Each number is 200 + 40 x the weight over its row's rms, rounded and kept within 0 to 999. Layers, rows and columns count from 0. The size before them is the row's rms in percent of the matrix's.

# down: layer 4 MLP down (transposed), 3328x832, rms 0.0157, rows 1655-1679, columns 128-191
# up: layer 4 MLP up, 3328x832, rms 0.0231, rows 1656-1679, columns 128-191
down1655,110,157,214,162,177,194,185,183,192,258,164,224,189,204,186,226,183,180,122,226,232,215,236,197,198,213,191,192,201,166,269,194,257,207,100,179,133,174,190,200,202,136,204,198,249,174,119,265,150,216,177,242,207,187,242,247,255,190,168,149,218,185,153,225,166
up1656,095,205,261,229,267,153,222,161,153,212,215,253,162,278,229,200,156,140,262,155,108,267,164,235,167,211,199,159,180,241,215,168,147,176,138,220,198,178,198,107,183,226,170,225,131,212,118,247,223,209,188,202,201,129,119,217,234,157,288,211,311,189,179,192,247
down1656,087,202,200,201,204,207,180,176,207,232,222,242,165,217,182,188,183,146,189,178,216,222,178,256,284,190,212,206,173,245,233,172,171,213,154,167,156,190,172,220,149,232,105,234,223,209,213,246,124,220,218,259,204,208,219,152,241,234,220,184,255,166,176,235,151
up1657,101,207,168,146,137,177,169,244,223,235,267,216,179,250,153,178,236,188,200,107,151,231,248,216,198,223,178,161,200,193,144,176,138,207,230,167,206,158,218,194,177,328,170,223,240,212,250,262,224,147,160,187,278,136,228,258,185,215,166,144,131,129,192,176,200
down1657,090,150,186,190,145,197,179,168,204,226,239,127,266,159,202,239,184,214,251,204,102,138,205,218,244,197,217,264,200,183,209,142,289,187,169,238,181,178,235,197,301,272,221,158,225,217,193,247,250,244,236,189,176,166,189,211,234,206,200,199,136,227,228,266,162
up1658,090,244,213,211,154,169,189,269,178,176,150,305,258,302,228,219,199,283,207,192,230,160,273,249,198,201,206,248,164,165,151,232,148,235,170,201,162,246,185,146,237,192,153,177,238,176,131,243,146,181,196,217,173,195,191,242,240,268,143,245,199,204,203,193,130
down1658,092,278,241,159,180,196,153,154,214,181,197,222,190,157,167,251,239,198,226,193,191,225,183,254,140,218,192,163,149,156,224,237,215,182,215,152,258,270,255,218,221,226,116,204,225,230,117,186,248,236,219,223,214,241,240,245,265,250,200,142,172,278,143,197,249
up1659,097,139,266,192,230,135,119,220,223,124,201,227,172,227,195,235,123,235,240,170,242,211,262,226,171,147,176,126,257,223,165,214,197,204,244,180,253,286,218,218,220,154,228,148,129,215,172,228,201,194,199,162,183,179,157,120,175,237,142,176,220,253,164,182,263
down1659,093,275,213,241,229,188,269,217,183,161,195,202,220,196,199,183,243,213,140,155,199,195,209,209,229,240,168,165,188,204,180,187,197,221,188,218,167,232,197,209,179,150,274,258,270,191,196,232,250,203,175,208,188,225,247,131,220,179,142,168,164,234,292,271,203
up1660,091,223,193,272,192,247,213,242,150,135,221,163,190,216,225,180,223,184,162,196,151,219,206,182,212,231,178,128,197,224,243,174,188,256,213,166,221,199,221,202,184,190,155,238,192,284,226,291,251,203,161,232,235,178,161,215,273,159,166,153,173,258,185,151,257
down1660,085,249,162,190,220,137,182,105,177,201,228,173,192,230,187,275,227,201,159,213,238,247,154,197,244,161,168,261,250,189,172,223,219,180,223,195,223,183,193,175,180,216,195,247,162,209,149,216,257,169,195,222,123,235,267,226,250,185,186,225,174,234,153,238,251
up1661,109,186,212,234,229,189,148,117,210,190,222,292,172,227,207,159,202,229,151,219,185,122,243,208,219,263,189,264,206,239,126,184,128,241,188,223,229,257,141,196,158,304,127,177,195,222,159,150,178,152,222,179,228,148,187,238,169,237,205,241,232,237,180,201,238
down1661,108,225,253,188,233,222,255,232,186,212,155,210,204,232,209,185,200,201,204,228,196,156,147,242,102,163,249,203,153,173,211,152,238,259,224,156,106,199,185,237,107,197,193,217,200,254,186,199,257,226,183,169,241,218,215,137,232,237,222,224,212,193,278,219,348
up1662,094,184,209,228,247,179,150,225,205,194,200,180,164,206,153,212,210,203,156,216,262,188,128,199,191,275,164,252,205,248,239,176,193,236,172,203,186,191,186,104,206,172,254,143,193,249,238,237,174,162,247,156,207,215,122,225,176,177,225,181,151,240,135,188,180
down1662,100,219,220,257,211,200,232,129,199,194,214,244,240,183,216,214,185,163,241,213,181,171,211,162,209,175,197,172,170,202,135,120,123,172,181,185,289,261,228,178,161,260,152,211,212,203,230,108,201,192,266,226,230,142,187,140,249,121,223,176,215,164,215,192,220
up1663,100,255,222,223,215,167,171,167,217,201,201,147,228,196,213,162,216,263,190,228,264,224,207,206,214,167,171,210,192,180,130,134,162,278,161,156,260,273,206,174,222,272,134,207,166,135,171,267,163,157,216,178,231,188,200,218,280,172,226,225,238,232,175,230,189
down1663,096,216,132,184,147,155,183,224,205,176,223,249,162,173,160,225,211,175,163,177,148,240,198,153,208,222,217,134,216,162,166,261,275,152,193,166,146,196,234,143,236,188,241,235,190,180,215,159,202,207,249,200,153,251,241,162,180,167,205,196,220,188,178,216,139
up1664,108,329,187,182,216,194,171,170,185,171,231,258,206,187,202,168,182,238,168,153,180,176,288,222,191,171,197,157,203,143,219,158,175,244,137,231,117,177,168,142,191,254,186,168,213,197,147,286,189,136,206,191,244,166,202,193,112,166,208,205,142,194,201,103,228
down1664,095,201,209,224,115,265,177,187,197,164,201,187,236,202,167,193,177,215,215,258,197,188,134,204,243,247,223,181,221,212,225,202,182,280,230,213,260,244,195,256,230,198,224,209,208,203,188,142,221,149,149,181,239,250,106,226,157,215,203,198,213,221,291,178,145
up1665,085,221,212,229,138,161,172,158,145,174,141,182,213,170,149,114,168,221,158,202,196,143,154,155,247,137,137,155,209,152,182,148,175,211,158,169,217,173,165,233,290,172,222,147,201,160,174,189,193,144,215,242,196,204,210,221,195,180,239,199,203,292,198,292,212
down1665,086,227,179,262,223,234,211,212,233,264,293,200,163,181,227,186,235,196,133,187,201,196,194,160,232,194,224,219,182,225,185,187,230,114,209,241,260,252,253,275,199,196,211,235,177,269,211,310,149,200,134,220,130,214,169,221,217,196,260,141,229,174,188,152,232
up1666,089,133,198,199,189,205,111,177,149,261,242,275,232,171,204,169,208,156,138,187,153,194,187,178,193,213,166,155,170,132,226,204,234,205,251,135,172,210,171,196,221,178,203,222,197,228,188,217,199,197,284,200,228,222,215,242,206,230,222,147,189,235,177,215,142
down1666,088,221,201,267,216,185,131,226,160,135,195,225,221,217,192,135,179,195,207,234,184,193,142,188,113,233,247,269,161,218,161,240,180,129,155,201,224,245,245,261,179,172,198,215,156,180,222,174,221,256,193,213,145,238,211,228,196,222,204,164,227,205,200,214,212
up1667,088,172,226,251,134,172,243,185,253,223,204,181,201,170,209,155,175,228,269,200,242,134,241,134,145,255,267,246,208,215,303,156,214,215,175,236,209,190,185,138,216,151,212,166,258,175,221,246,197,168,284,146,162,130,211,143,209,143,181,206,232,134,259,133,212
down1667,095,199,210,138,248,304,135,207,188,189,204,175,279,202,172,243,151,222,161,145,214,220,247,220,186,192,119,204,235,162,104,218,184,169,175,173,222,170,130,257,212,165,75,236,236,248,217,197,213,191,109,187,253,266,177,251,193,249,175,196,175,216,163,238,140
up1668,105,256,252,275,168,131,236,224,171,128,196,195,207,267,208,171,204,241,174,191,205,243,236,159,257,160,280,149,204,144,175,145,156,224,213,197,185,194,149,144,178,275,178,168,157,214,109,210,178,291,321,206,269,223,180,257,171,141,321,278,162,140,200,194,163
down1668,117,241,234,237,181,242,217,144,201,204,201,157,291,195,159,146,178,194,244,189,222,167,240,204,152,214,223,194,116,277,212,253,260,116,159,130,225,191,136,205,167,243,214,186,181,193,204,180,166,159,236,191,175,207,178,216,191,176,206,196,220,232,196,191,259
up1669,101,273,180,209,204,166,152,176,232,144,233,205,181,197,255,178,239,234,228,192,289,228,241,212,231,267,81,233,288,164,180,194,237,179,160,182,221,259,229,97,233,188,186,238,221,202,202,156,190,195,205,249,160,186,188,195,237,190,205,157,214,248,154,191,186
down1669,094,183,175,272,172,144,237,190,139,214,192,192,193,174,219,190,151,175,162,259,245,137,154,268,292,205,194,198,138,202,267,233,266,235,207,222,141,226,222,176,228,133,227,200,187,153,219,205,170,193,230,233,197,252,196,237,219,195,133,188,138,288,271,222,181
up1670,097,244,196,211,160,178,180,158,294,240,173,216,191,184,184,239,181,141,229,216,129,216,259,185,163,271,245,260,175,126,153,298,155,175,138,192,202,192,162,156,243,283,216,153,210,140,270,204,260,151,225,168,203,216,180,163,175,155,233,183,272,151,143,118,213
down1670,099,164,236,190,209,217,178,227,119,130,241,228,210,199,282,179,240,243,254,292,259,177,215,207,262,208,212,123,274,254,263,144,234,271,253,174,233,220,229,198,237,205,258,253,188,202,128,191,187,236,215,217,196,239,240,194,286,193,255,209,209,229,128,191,136
up1671,096,237,151,198,194,210,176,67,242,185,180,188,221,171,188,132,212,175,155,176,208,199,179,119,256,209,205,199,217,177,187,248,174,189,207,238,141,200,146,113,200,187,132,225,206,205,249,206,121,164,194,167,166,137,183,124,146,163,233,219,130,166,245,250,174
down1671,098,223,136,181,119,247,160,196,196,245,236,220,135,214,169,203,278,243,248,231,233,167,233,212,106,173,254,162,213,207,289,218,127,132,249,171,258,258,285,251,178,194,201,218,172,217,167,189,299,144,160,195,291,162,230,194,278,168,221,173,163,145,191,171,239
up1672,110,200,195,161,179,182,162,179,169,263,202,182,160,218,148,209,223,121,163,173,139,254,168,256,205,135,149,226,229,183,121,207,183,224,243,194,197,233,150,183,221,284,214,174,258,180,195,198,249,185,141,284,268,167,227,212,128,185,183,259,231,216,182,137,238
down1672,106,176,203,122,149,199,170,169,179,189,234,211,182,209,167,247,226,182,233,207,236,228,192,183,151,269,189,147,213,239,136,208,251,182,191,188,256,266,151,275,153,233,104,207,247,192,174,188,176,237,285,166,171,182,185,243,142,208,205,251,211,205,274,184,168
up1673,113,258,167,233,159,113,162,191,222,198,201,158,240,280,191,195,276,177,166,148,172,174,217,235,196,180,165,266,173,213,179,224,193,195,180,216,241,223,123,131,146,209,196,209,201,238,206,157,153,206,197,276,204,171,185,183,261,188,207,227,218,239,151,176,267
down1673,112,146,238,227,188,283,99,166,317,208,148,282,235,251,210,219,200,208,197,227,232,87,212,256,211,193,167,204,167,195,187,240,217,182,184,193,213,185,179,167,225,222,181,198,200,186,221,229,199,173,194,51,247,187,230,139,260,267,231,141,189,178,200,172,143
up1674,097,191,302,192,221,141,202,208,269,239,170,215,244,244,214,134,211,233,197,206,183,211,240,168,194,174,180,256,172,146,151,192,159,284,201,294,212,152,215,157,246,271,212,146,265,178,189,182,127,195,227,162,185,140,144,165,210,307,176,153,223,186,163,202,240
down1674,088,267,214,184,136,222,196,164,124,86,199,241,251,208,156,199,237,102,199,223,167,254,120,162,199,265,210,220,251,253,244,220,217,223,237,179,198,257,163,228,176,225,225,215,137,250,229,194,217,216,180,194,226,170,215,158,189,225,231,242,192,210,245,239,180
up1675,108,169,198,144,221,157,165,197,158,167,200,152,170,179,202,155,262,236,201,207,274,168,257,165,208,142,250,210,222,206,200,202,111,194,257,294,212,211,182,117,211,215,202,157,204,240,143,218,195,220,242,176,202,191,187,143,151,181,233,249,219,207,136,136,114
down1675,119,106,266,148,248,281,155,137,131,202,176,162,128,220,262,212,199,243,167,254,295,255,184,248,162,172,211,192,226,226,192,238,225,200,265,148,182,204,204,195,206,213,238,157,228,185,129,202,152,268,216,163,145,250,282,211,231,233,179,228,225,184,151,231,201
up1676,098,210,276,180,251,211,211,172,202,106,201,192,220,214,201,140,189,190,172,166,232,175,157,111,209,181,196,221,204,264,253,244,234,182,175,127,245,193,221,99,240,161,198,201,171,232,182,172,143,116,155,158,164,245,167,263,215,302,151,172,185,226,131,250,140
down1676,094,190,182,138,207,265,181,190,241,298,172,203,196,206,182,172,222,239,188,211,214,243,236,247,228,236,169,194,155,203,200,172,284,249,239,172,242,210,136,200,230,161,186,180,225,223,155,176,227,207,162,146,136,211,193,203,212,140,177,189,205,216,214,241,229
up1677,107,165,208,198,177,180,187,163,134,197,225,250,179,178,177,175,148,181,275,219,224,201,232,210,170,234,150,288,193,239,193,176,178,166,230,159,184,117,149,234,220,233,197,240,182,206,239,199,120,151,148,194,189,183,162,158,184,199,198,246,196,270,168,226,184
down1677,104,174,170,236,235,297,140,165,195,229,147,265,268,199,237,171,204,300,236,211,209,182,183,189,220,232,291,255,191,144,246,218,135,177,198,181,221,239,178,217,185,189,249,185,211,191,226,300,239,168,189,199,188,225,191,116,180,265,186,164,192,217,207,146,199
up1678,096,177,261,198,185,195,244,172,222,179,173,284,164,258,209,171,174,232,191,188,245,211,188,206,206,185,178,195,143,166,234,197,204,249,178,274,198,195,140,167,203,195,235,277,221,144,227,182,195,168,131,209,201,147,224,166,203,260,211,213,238,204,200,162,290
down1678,096,181,228,213,169,211,193,168,202,210,207,171,181,120,161,175,254,199,179,133,95,228,240,229,134,225,232,254,249,174,189,215,278,165,185,192,119,140,217,211,206,211,287,189,217,260,132,211,85,155,187,213,185,196,174,153,227,205,245,233,198,129,200,217,185
up1679,102,192,152,223,166,243,212,213,197,187,171,232,223,248,149,210,234,253,185,234,186,234,211,119,192,238,219,207,191,232,220,246,144,209,197,168,197,183,215,189,190,196,206,204,207,185,191,270,169,149,179,264,219,145,126,181,169,235,246,181,263,180,136,230,240
down1679,111,260,190,202,176,135,204,222,188,233,211,153,229,148,188,179,206,244,278,139,189,166,182,205,181,230,182,138,197,158,201,207,225,193,202,234,161,217,156,254,213,188,267,209,203,153,199,191,239,186,227,188,307,175,283,245,225,217,234,205,147,234,208,155,104